{"num_attention_heads": 4, "intermediate_size": 448, "hidden_act": "swiglu", "positions": "rope", "qk_norm": false, "tie_word_embeddings": false, "init_std_qkv": 0.0479, "lr_mult_o": 4.0, "lr_head": 0.00916, "max_grad_norm": 1.0, "schedule": "wsd", "decay_fraction": 0.618}
Each number is 500 + 40 x the weight over its row's rms, rounded and kept within 0 to 999. Layers, rows and columns count from 0. Numbers have three digits each. The size before them is the row's rms in percent of the matrix's.

# layer 6 MLP up, 448x128, rms 0.267, rows 395-447, columns 64-127
104:534464548449480453434523570484562566523563479509516487463549576487500547425517450509536521560505523475556505517578468487437534527523504501443549495524531463543472499561513515498458551591465471
077:429481543531442425496528507526540484537515492524404488501553551476577488470494552548471566545472426512522510495479485537528496567517528433513448525436490538521502522511485403458524450461493527
116:532496595471529466519479518415485453520482594467543522509537483505434517495509488478485473477591512509543450525519442456484472520586455530488454503543535462460492477447467523589485496496528423
117:559568496481505487560516437531475587491441450545478549532517493484489534555508579503511475450453518505508531486483549530446461473421512517497442512583457550480476482509494517552477498537568484
101:475483566528510617555495543472567582541458535465533497446509487467484490492451536519471506487495467520422530460451503529515440458494541458461523590507455506497427485467569491467499471544461606
104:536493541539516508557493459516459457415436500498468533461497511515460560562458423512463588477495569450527475472525553488495500533495511419530482573514498486488477566535573548519461501559496423
073:496478518518443531445467496479433470456560484494507544499487481521475482483496520421492550500605491507457451511466437491551481480485542497548505483501450445551526536463460520494457514471565465
079:522446446550492484535513467450512506484525401571507482500530461498454515414504483390524629479505516481503435524447513538521477468513496555428549525526460465472460445519515522568484509503436535
084:450402540511484378482513522509555560488554494475515470444475486479487437466495459527529412475516496480457555477501509499520502488469495479486514494491597511530532461570473504507534400448535500
097:483420522516553496430439460520517470509575549481554517519472496487575475461483517586494529462544449494521481572555452500502560492485525476494496493459468492527515476525487509463535515459503457
116:504452504543502463487559513447532601452503526587488570473482520548493505475549503476491469470456554432531486540530490482521531439578482520521508462580484556484511436538519546483445485462459447
089:556518490506481533473464468466501561513458560491491490512492558507442597407516501585442452494452544501513537529507477501579513493491520536559454452484544456466602508436511474493484463462418488
080:466458550510542490525518487546543507501464459491487490504529495528486525460529519458460507585524503528462587492464419454541577550431484517397503491473561568445510479500455528523482510491476527
111:523519472450554460494433509493427473472479518496522458523605459480550449500472463548492445474429548491510425531512489484435394578486502549483485442522499516469531470524425523500560542479497512
117:554528430560538474434455514530485489468505490493517481568537484551539443527493559458533510427478533476480493454464532530507468528512514527510413462499533485401488479443449579492432531435594561
110:576526581385495499483487499398500457493463426542496468546513441539506537508522452503475510438461503515565453546451495486509532476499508484449548477485483496411505509622542479487514456535513490
107:504519535529568459432509464550489451499422464568496472457398414543579433451485522546466435529528576476442468537543501444528457414554527475530580502498483488474545516510524591480478490496538523
096:544481552459511462491422495480536489596565497445484465492466512435462601505476500577435499527480494545481511433443486526516533470481480441518439517504537509494474489598468539416483501437608510
104:517570467485556546512530491452503500529541458475455509449461457513460523531554514599515611535465415443504373458526570497458468534489541453464486455488471523522458461504539473500514487471524500
088:514506465479449507515524520446421530526517512534450437406482527457533462468473548463477556461548439522480537419458486526554482506551480543538517589456524560538501537459561490477516492517481552
081:542532500484531511545522500476511519466499449481486487474488524453549508526543501454533514551528537533533470485472489466436545542439587499541485488597507384423509490487581454528495506505422457
093:493478474453550476528488525431430560483527498466538546493419421532483533470424484461494521462483478515559520570508475538490449406486553502529422475531435532507497535459560500485497532475488590
102:515578517485500519518487579454446449483499440519524444446474452517508530573502397484456495556493544471537516503457523490467507608482402500547450454518508528413444457504579493511508519523485476
085:468476522439426483494478555538492403464525445577516566542410541452501511433456481545452525429499473435517484525520509483441510464514478524485507547542500438509515531469523490527482444461530474
074:464559521497479449430399501493541491542538467470403473531523545481517485434461477438476466538523432502510551487504514569508530455532543494513493504469525530479500461472535497517500523473524555
095:494538495545510521481465523492556486462522517444589454520479487531537454479575584488474521471567483510522543454460495493585502520442449474538513504466430535402474528527540500507517559583448584
092:396484467458547483536465542505457508482488445534523574504473541504490537522477472558492514511444447523453498505557462423485510486396524466521467475550532514489471535506616569542462448523570453
092:473539492532478486466475552503520521502458537529493557609532498473493488501442541521504498580463568518552501437520531507442449472438463519461585501410476523494533437491581462527521494491464524
104:490461483514495535467501466511519571520488558492489469527489521529579520443446534494521561585491489476530495535500534492473500512531470440494572474552516514479488494472554461485482523478537490
092:553543557507436537512474478493514477461482456511472563479561539512545478528546447432489495517518546455539619548525511548460460520534463513475448553490426518464526512462420500481518420462509508
105:554542488431497496503480539451526461472547458491489541515500484566526526463560504514508542413510461446562514528500538444489501480500478476472392522502455492472470524502521507481526502438519498
116:575468459490504516436446428534509473471469524492472437492504491459494532474480408501525529531538495456398506528450442470596459468439485525484507536503514514533500499507483467553487485510615574
118:501526568502521540530494587480519454534529461484465449433504497475551481493563492451560482532475502456504538491398443429577447485507501456489437527451436455469563490484583536561462433438539481
097:573511544543500589455542548488532602510474538446494439538524572477493523532507492478483458521513487477561497453489567504570477434489457500539498515544528441485588543484516443554581559537466427
089:466535447512567511467524436446528465549479472492530472507507495536501598481567520496487524547415502426476510517498530555466500422499513485495553512559499540427496570463426487508477533431484556
113:524460478494520510491462541557513478525456532546498432552411551445480468525492496478507602501467462501374550543467491528552473542481528492537445476546521493471490425566487506503549513446405525
108:525506530494458465482484532505424568567437478512511552436492547417514522517520498560510553516494529487493550434514482550466470459480493507533590489498438503500508502560535498486507510564444526
083:545468537481555516470556524517528472562462524516479495487497497448486495444472446497496497424466511537528491493482466532508456537531534540526547452470511442450638470440440472517503498505440499
110:472470443424549525522494520440451451482557460526529509484477468485488552512506537414466547508499483499526442435411457497538487565489510546515440434480518547455504589561449480547424480464502515
100:516508506584507453496502525553454621475462433534460426452523504502510560505479476501491512506542601444534519515476542539517464511415456445469511613571494466489580497528454456535494519539506520
118:528492550460476578473523427458556520500565514549458468462523530513415507486522539551563529507496597505519420525507490465534517436494481467519528481511490504532491488497519437501481542481489475
116:614510450556464470528516547469526511435477557520531580533435529502484562486456468540480426567448548475507540456589536436512522471491431578493497518433496493439461499545479519452526508541525460
102:514477437498506523442511537493559509497537468518529529524494489490536588541510513369560505513490487560495495500545490549483443517498494444520473458493598478475517547513525473414519450550431426
106:485447494432518469471473445466493482497501519537517518551503491536474533503470531430497435533469469484529488548483462472482522500526543489464478495583563472495483521513518515542535536473510457
108:561489497490533487416471506460506459556503502511485533571517496421505468511427516561478490521480515590479499600490541515477512475507476485446515480409543522477490423575445465509536490480480590
101:487501519514539496521552487516435567481482346504455508506516484530458479462540565478456472524534481537411440493591539501534485509524510461496482504467538462506522552441546423537624464466496488
120:413608517515490516456501500455584500460531514583533551489487491522491473470506470481429447489548477532539490489637467444486484421500486532510462468525493527503529528471477415542508484517512539
108:453465527501452511500430461465470530597541520596508527553524495462521483542575441483558399494495489482454528480455535498426494503508476501508531489404453513504507496461526470504504543546540509
122:571593513521500489577455499528456476487518464518447541504437498477503523510519537504525535476524526471454580438425494478520511548524528455509588513515534474492615520513548566486478489511527492
097:551482508462490428491512449572596452488525520426526494517503508428480403551538462444465471467555506522501457454475483504496518486468504478481504486475472553480552462504471501477567486542468490
108:502490502461525467548475464527542474535517494462478502505479547468559509421440550456505477386561545473537509477550511506439468513513487437520567486579590498596571481541516560499512434548407501
107:463500502520508517482490465519592534514479520472531499474558469471481482424514468474459548518500439520529605560521559503537426521556493450491485451537534525454507422482438474487508481582525504
113:467507489420484507491541564464537510509461587477425446494495502545512544529610403531480506532483480487486527548501491460527542553448487492486500496490475501460438474423516508422487494453472503
# layer 6 MLP down (transposed), 448x128, rms 0.133, rows 395-447, columns 64-127
112:511436452516505493455525539501467453516481514535480458481489519445406518536476531479510569534515489491500580522516516555478577406454484419470414511476538510505523554467546466511519483534428534
068:597508486477511510476416533458472493536461452508496460478438475465513527553451498454539466535529444571457517501507447468518486432419404547545513446514528487510544484467468508518498511390431485
110:493509507461437513500489533457492549557501524447470507521514502520516551476481468364477529530473503520493479504481543430451557474499500565465452537461467475454470469496438549510514443573581522
104:498518471435451534519447492583472511521504471484447493467547499538525476486483530502544467488514518495535464490523446501490436509513520499506409511533526461498458585481535510466556445510563475
103:461525546539540552517528532482525480474479490453457562391508454535423478492458525505485521498480518435505502469557556519550470555517500489453528536502473528523460511567489485557447521522427534
102:528446479544417501501489551539540491508493529500480560520479557519534500537545494510534520507491520471564547465470557597514453525476525475455476509505489434618528494544492552546487489545425529
089:525522493393523467538516517488478499571526472512477587511467562526555474540499519437564533555496510490487548478488496531488441437446431573476435513533480433506520521465517526525520513477477490
085:518508492503450486499553545443448450470502504461506465508482554476536530525498466497451479612469442459494518545574531516531448409499491552543465491506424464503494463540487562515516425468481459
088:516546515458418576455465547456472509541481510475518506457442469487534556574467477505500508506531530520510494541568475528518516480476483464527455531497468542497541498485475501522424540544442501
092:453503465494463451498469530466492490469517449521485499535499509463540500533545507526520496495505530490543444551482567466537505507479534476547509509493537488462513454468570477581460424431519539
113:529516577496499528497548519462429501497483515411512468531506512489468503473479550415526426478532454496559529522440560488532566465504516500477542488492503470520447553541519499464445484561532526
086:543539535518500542483548484444535479562566527496513476475424465502466542525493453529483494496525391528430502498512459524452496554492433523509501461518581446545461560507512556419541502536514504
076:490440530492522465538483535549456506535511550491526522523464463486495490465596498572446515458529424440480498452520571513461512538542613491425600524491388487490497493562477505569522484569535500
108:554482537456476453482468533479467534474533578535480491548499533436538564528476469523510536488507488504511500525538472498439476469478477509519537555519492505515476453522529479527512519539409575
117:494504492537439485563532569395455464503524440545498518432477488564490585497569477518493487457452447473538481500518447475499442441468522469506487447539508504514482510483569550523504518563470510
110:527482478438512552487454543479567460565415509513535531476428423551463507516514516563477507508475402449492538505509540486541553476475496514482507537457486515447458465559507527531483519468483529
110:460461508437456495528462485506531466528487495485465506523575492516487531465524566487541478584518479467456446521540451520458483526516505512470511507510511470487523515440472524593445478490538574
108:531501506539450590546510491475480598498470475421531493486499485520503426529435515519510523525501457582526480559489518508453571527548454535472610511454444472425470464461511475467511452554524494
109:489496505417453529551458490489514512493477585535517535555494516432498481591501512477517540499478537483523492530517478544451495465472536527531482463553526496528496480511493449481495543457472411
092:534495551446504479503503502545465518575419490449510470489441532516462521498511455564529442540524506541429542462506566485524517507513604500440568439467472467453472543468485485533499472540414518
080:542491482536486534450506510425517480507565510471512528530499502520502544547548534471474474489478444532523453532471443574532448438496448467474522490514465576557451502470528455508500537493623537
094:450499525454524456483501525525524551503451473569553525519609451533527538517520490542555521543496549414458497519515476473442560552477481550503529497510424566398561473496534513579510449458464500
104:524526468434477559457549444482557436487551543466538564508461531482457491508520451479531514526558589474574506516432509522456567467594415470460465508475496463543526465438519484467508469565549521
081:503487507491449554443522468473555506484584461505475526446475492481529497540479501417539487546447569482518462416555494591524453500538469513484468420531503448470555480497466500388550473470473505
079:538545496481491521521558469527499551465528482501544487528539542539515530570520542496477497501452503500538491464519453505427491549504486492553490510509512497511504533452437488440491496503466504
100:516451570492524506478489483462486537461455566451574496474475562506412509450545533509464540477458460460564460432475451512514561462484550463483478505514446448447440516549525459567539496494424495
097:514446476450441440409509509563516558463449452563451484538472543542536512455439536567478535462452541464505456487548454586493494493508525493507491489499493545560507485428548542548567493488498427
096:503532591495547492483506549511486571525474498494457460550566543481483487470489447552509499540537536495560421515530497435518567500462489481419563555587462436540460518499488500490530477541441520
111:488469529487442457527464502472491490455503487522569505521556486521550438523462535531471447537474546468509482520478495605487523488472465515467446494437517481461490474486495469543477461548468515
096:476530451462488533444506516516480482590502485506456443403467417456528453477494508514506499533444467466479455443525435439505577455434525521596436502444566538546445496557507456412481503523501484
108:481474494434508506528503476477477472467450586565468562549471488533495521478445512508569507515501406497554559551504460533438494470620520502461486525489569426486505523473541487493506479485463431
101:521470539522501470526521561500498506510500455507535525488566462543566496449510497444514486528432544489566510554513461447463528460479493450528406534572528463465476512508527536465574459532471486
113:492595492525481524502513470508530556499495461513526454469561493479546500499588516496498506573498553500452444521460463567499514596562523524458516483498462592466530507477480468564464516577562494
103:559558464520465591523440592550493547469497414521603512501524495499515519492538478469474483495520641517537553491444509476555490509494494393522491524513463509469481596471478470561518524550481514
078:473554517486516464524515532491497535485544457516488538471488552504389475493516434493577539435541503499490489471493475529473463521475475526429486447518457496474496493445502486481466513566515465
111:520570495529522511498432594476497523515491533453554471501589590456485467514535464500473489443552488506474481458469564478485496495502544488551557529482519428537540493498485528509528371529499492
107:528473541483439497490486500444487500574462497489469588543549525534488463523432496508442531518538480465469439484496500595461505504492393497546573480536545410485554601456544550523518539498461528
090:490522474473450470405437503522481431399456517493539452524520560496458535590474556503496610520493500459539494475544498510540542493482436498497488539517500472537464511474467540558468476429492536
111:556475444466538455435490482507519575531568493538509512479413478463533484577481598461499502504513512570478518513547514528579560482505463540513489530525501489471444498471466530540448486555509545
102:548519426510480470588486492518503532461503453511532481453526528544436474543514485481507571485528581493499584494477434515469463378528472513558511539495475459493590479455489493491458508590527448
120:533462526475524486486561540547504470444546489545544484513441493499493521500509487567530501464520446510529445546568372501472497555433456526529459490535479492526481476506555502503512503423461489
116:468460545481504522518483525514499552567464434496500509479519577552520503465480508514468510536528461538510450499470555517508466474465442530477590467476440458516500598490556497533501470488577433
109:489524485439522542470528508576559464516561456560458474491573420458434502496513617458441457519518481526478472475561513494478436556549459530441524465460514515507567523535481492466421529544494511
106:543475494539487593507505451579580506469598494460496500484522459480456506533482538478537563509469554502522507424556460483506483498458486491522505454458470486442491483450514511538482521563488489
112:483475440531507501459561471460520497481504457487498531480510572457475506502499536482463546407473551599440487533513502494481469450488463453525504454521541480490450458497509479514501563438454539
086:495478541460569478510486509463463496561475515483519468461594468541363525514427474480453503528505423559503489510501460522492500437477423484533536507495524467473479527438469448549513501537472570
118:515513495468521569493522508443497500570483497406535517517599574511497538517484502465559455478476489490499453508481477541479442492585476549384529520546491556488445516521473513563493469511476514
114:413502519474417483502486513488529461550505518528490491496426490515558436468581447470545497525518523499485508478479570401497523494532426492496542493541539524483493536455440500553455512512478477
118:495391429501436522532530563523504459463510516515485547501527503471557502546483511468471516527487456441576517569467500527497502512487521430520518493570459498480578506542523525584477469580503550
096:476498448448419470597504474512507492486532511530530564527499522543467518440438492512499517464455526502503493511494528419444549472527551544504486458519497489472471471482574486510517530497476486
110:497516444501557472587466464512501472486521507551485438551503514483589447502427578514476472466506521581445518530443502512510502465499529402489493513539580447488475519488511492491472522532541469
107:444517512536459485423558546428501423513564462485500494559373492558506455535536512464488470549530538523494523475454479577524503463478509490399465511491509514505544486460492494444480538549477471
116:493500511527465436486456527470486410398498495538545486506526378534465521470439533535444428498455511432454426433525488521494535470513532534436531581514498554458462482475508523474495507492498577
# layer 6 MLP gate, 448x128, rms 0.255, rows 396-447, columns 64-127
072:474530536541477525520514515452483445546435510384502491482456526434512490492477430510518525493508408549524535524508504466465491490569488547415520531541527412494498489516551474548492492517477467
113:481445554498518477535507539571507510434587444525553492517482506532527499495489534491602554489475466517490489529518544482488519517540411446476488479518468573441459502396506496509554523541492546
115:452561541427517523481440417508415527501480494473465506442515499455516502502414546455559509487524562479459500505540453504530432442524454498448474500557489518462497433489536468559466433579574477
108:517454467494480524490539482435479476553487595468492475476514453454399530461508500525508469504515505427442527527551508529545425535485474527510529489568482517536506511478500557500471430512483559
104:521539527495509491458535508535513462502553470468548433497473505510496439446584501536505497462494450533552480506487514503504458482582519556462503491515454544495457465437526410511532464401571562
076:501427507501458480448497515459473509488520526517500491520541432443470496534505552508448581444554543484490516482486505435497484415504503475561443491522520502509441491458466504574478518564530511
082:502509474540458500487494533479573388515531456584474478533459535482510534546461479471551528539494495569485557509550478479487481517519504523540414452479528459478495533458449496487545485489450530
090:516523502490537551502519479481413480446442532534440532496667467584492565514452472504523497538491472487507439406529522515508489538570487489506516524492522484504471506534432546558410596518523484
092:448538543505530507507516516501502427498490465476452465470510496523473546499480490554528503542467524479431484464464553493497480455552534426518450567538537528551508511478447453515487506479519534
122:447492597521523549492483511546551572492493514535505520502569521449491506421544469449504505500466521507514544543480436462519535468562487508518523523502503539531534533462489444471477495520572449
078:413512522536527505505500469501514461509475483521475462497475576506504456517554537511512575522543492488503463525445473468475517539455531469445494507448453567457481420450521444515508516545511527
081:495467579512505451564572521483531510519549495528500525447542562477439493446537481453509532472523432481471487480411419469534517489543469484566554520367434464428522560496493507470491538519552509
113:576472549480576498509543562538495511608504513543486441448518440458520523491511535533471525508503466492482472508453506573492496520536511571553526586528534527482407577502514524464510600530494481
119:528503466543543537483488519502493491505570465490506454555502580498494497487525494494514401479502470464447546479538600504564451450510518513521512479505543518459484513479533541500460619513569463
103:486540428513479490512535482564517530502453545458527542476468562489459514438482535520539481520509511437455577508525536531498432512576529539596514530530487555498412520535486606531490478540457513
103:456500478548563468550530511494466491520527528510494526491508575473458518527559478503481513542537468546507536493473515497556484562492531488570420554578508556551435476463479456450496552521458482
102:460558500509526451487465442510523463588479480541456476520477504532480462487503472488521500516496505483540485475578493449483480503543471457509429469557502581537527493554517527539531503484443524
119:542495565516603487526485480492578523468467538437457540491507520543554454427548524501534459470482560542457478526443478443591520569545549494453530606488472566459525446468524516439435541440466551
087:487422476432462598496491518465526514528510477468484470463495542513488472444567527488442467524529549505517568538504466527526498515515516445568486505469570533545503500556501538515515422541541454
078:476550459503518533517486481435552462531503521542528485543553510513524521490487518484469450543496451476464448562575531498503481501512518447521484491449475468472485601486540562484504470464527533
086:490412458520480431508486589489459484559446452537528588526503505429484517480491537524514469429501473477496514561473503462563512455548545569503512462503558494514495470483527435515487538479484576
097:538529540585414485516430438488476507484458457514569476557501493496519488521505573479546437533480482514466539489524493482521468497498516478498487491485510467516538546521486479578555499490450523
080:512497494527476492476600482429477474556482502471526504500521491480496447573511563523474482471427438561554522478464462454478568475442539447493567536426516461464445497470478490497442514505515596
076:516508534470566472527467521526498496458514494495397489480495525480463491476522495510523507492525534522498533468486502520495461534474518502465503530516530499451437467520477481496481539471510426
089:562555501418506526435608509501482512532558570462474439425498514514525502482553534545503591463486458466495501503540473455462516573516540481475526466520511468550450515519496544518477487489466543
094:465444480507515564494549460443546466533465557499547497472502489497529533512447534536507515452562504487564459558484555451533509541553539487461505505478468488500563497555431386491505527479471494
089:449509469458513507465473556460490589443497458546486519480527472475462391553468467428473556512515529499564423460515415541517475534467454466377540491600438544507491513448533450567468477532517462
109:496500489524563469495404536483478483562572501516451512477489481498534445601454550533454463506570482501460456552525487479510436431508454502511533532463504490503584471504505494499439505480494510
087:460534469474534545501463515573496497483474523526468489488505538460447517569527497550459408429466558515491551458495494506507421569548490507523415546500507487388495473473484478444561479431536558
113:560490491532533514521516449470497453465575491475453452588562541470477488509515511436488470453456455498526489450496525497595499442487511450489565521483436514548492538486450508483568491560536510
114:490433558493581490407451524500491442487484493536509521508604495505495500418500495533501509479487494477449477556439446524535467581548519532503507523509484521549433519557475528525509467489543517
116:493496539435484550559517505479575500538481447523471464456525473499515550484562564458539464553481443491484457476403419489551458489517490498536524484431479534527572515498551529533484479527518491
100:544506494537518530507510512565538528500481414537522491484549490464456513480502504481479548509535538519411459480524588526596436479479451470595487546505509487499454427465488453528472515441540516
084:534450498521499469477543428489549508465404520509481554506614484488455484499577486504551526527459464481506435500521583575478454465530529476475465447526518526508510527495469526509443459434553528
114:543527455481589539519435560516500476477403567472501471524567520473551460428491500496481524463494435491381512545546559465478491499548549448559443476422572525548495488543486513502512429431517509
103:556477527562578522510541471531536468441516505435469524542577495493570491487527542500503482534493438495483515526512540496529555494538455492422595500484548471459467506466488481490493503418493478
085:498479450460431416483449474470493470460514481437521535484494557450535510489522550547536489507517468485467474458473415484528445428464513508513467482521465501538448554520523579489575493567565507
108:557519457516488503460439523511435410481574496505502538500530498485534484539467531498530537525465521530554486484483588472511562509549531576560534458501507576460548505542552483515457492541503510
098:567455525562529481518469490553491464520515445476478525491541504505577523504468464490449505549569574420549530469525484470501456486569497520523568507545467528443561523504462507493551536523519512
113:567548421582512457550458471484407466477414494453471523453489500480510475522497443479522550439544582464534523541478529478484483427459516459529497519449545525490462484542495433532473550521472542
123:489456485527500489523467437568488435481463477468461463456486453475514508512475490498484463474456506450472496481464504504449520483506562507547487515503535583559472543538496461423466483544416608
108:548506540485518438535509503574464538481495508402496494464489555461469527518590580478475573502487536479483540469493511557596526478528504416500474603461531491500539448536501547501501500480575554
114:493483503534513398546527544458497473447505555545497494492422525526495515481514538459528428493490456468551416484495412480506511490454471499479481459556528524434550487462576549510516532478526460
111:479461527494513465546455521534481491455536432462449466495408559542523482497515512506499421536526548445473549560516524475597502564529477490571517463529543438561603538498556479506458565482522443
100:511487509473525438477539484574439480489454438531419463514589485487445478443503490516495530455512534530437498525537487554492494456469553446518518510484563481468577527436530518493503509500516550
123:503463506489508535452513494503513492602435479438505494539525495505598528498503519501451538478503563516508538420463473540489514517430506505506508531481544509492450505536576503476497487462465559
108:445571513540516560550563485528470507485495475505522492417520453480535534464487564554482537497488499529520519511504496516559439515531557459574505497572513447546501453441504529549445418523545585
116:585561532559557450554384541556520501509490519464529452514436438506536492482538544560545463523474433594440514481472538469501435488502529559451488476519508525511468488518445459502496516450604458
096:505432479468514427451506553528538510503521595517524525515430496432478512491540535467522491495473519515449508472495468469604526515492520502517453539514546504471569534462479514540519473514526540
113:527380481469523504475492519503513458523512526462505514528509546503519487524590503551479548482486489530486562479479496497459557512502537448486581510531520505595586540586465398532502579529422494
113:511490498505516570522513484516478434395517543554515502426485464472582588477477481510515501456502534488561483492483463512514547525543523550578525497523508555496420600544506456507460428467448552
118:444514414437518464501580502511506504511446505457468511529527490478475513505524463476492473479513436526436508500456460460511520418448512504541489539513487528432495500468451533544460416504503457